Weights of a small GPT-style language model, trained from scratch on English Wikipedia.
Size: 16 layers, width 160, 2 heads of 64, MLP 448 SwiGLU, vocabulary 2614, 9.44M parameters.
Architecture: LayerNorm before each block, rotary positions, no biases in attention or MLP, untied embeddings, normalized queries and keys, some layers without attention, value embeddings, hashed n-gram embeddings.
Training: a variant of Muon for these matrices, 172M tokens, 5234 steps.
Each number is 500 + 25 x the weight over its row's rms, rounded and kept within 0 to 999. Layers, rows and columns count from 0. Numbers have three digits each. The size before them is the row's rms in percent of the matrix's.

# layer 10 attention output, 160x128, rms 0.292, rows 148-159, columns 0-63
094:490468538507509465479494527512487489435486528501515460532478489485461476541532479543436510496469467471484501506487472464442522449496522500472495502491526470527508503488534527538493526561497485
105:459502498483511510490549535434501534538541493466494493519510516497516518469516528515557479482456477470485487479492532506469466469471522533507495508494456511535477501476533453528520497496525505
089:474511543497483526490479455496496489452529486519498467458472521543524465476518474484540461508501492519512485525495533520465502480504586496490490507513506464536481478527512427523536481511501462
088:546476471501485549498521494538572476463523475527452517502499503454474473565475486498503484531482514532515515496504493512533467529486513463539498498515478479518434494501515476513522517497484525
133:464550517486538527469509489507519509510498453526455517534476508514487467477505564509552478466529551506514509505504536512499471547518545496489451491486503504475490523539510492469481553513449492
095:455458516478496439577459538532513483508468505456484509465479538467535499500481474495494449532518498475459475485497494510480534460519489503486494514515435497483518466493503521483468522491500506
103:505461499451502415471529485505540467491526496467506468472497522508508462518474509508454485506507504494502519476478465521449492526472454487467506501496548507493455498496504482480524525482515526
093:480522476458547492515535512512480504505479485512510522497490508493479515513546471504492529451491570497493492541515532551493544475510476474504548475477535460518513530463456536513505513471500465
096:497522473488455512524477464440474467485464471515511483511476499547504463507493530474500446520499458536500554484443518573467457500519479452492533501491498493498510518476500502486465524479529532
093:474537512519523515506498548490486512539518498520520448536471460479493488482496483495510505522500547493514484506486479470473504502494529528499473498478563446475447526502493503540481477484512504
109:483483499506519498445508500495529525528499528523449498516548482505525501528479498516500503497458532457516503508507477537547520513510506460537488470478539526472455467475455434524502517449462520
096:478508495532492462474510493513522488541506491523496499486512461518501497511529494505427498505487509496479469507455523519474491464498545538490528506515517497497535463529487531483536464544496467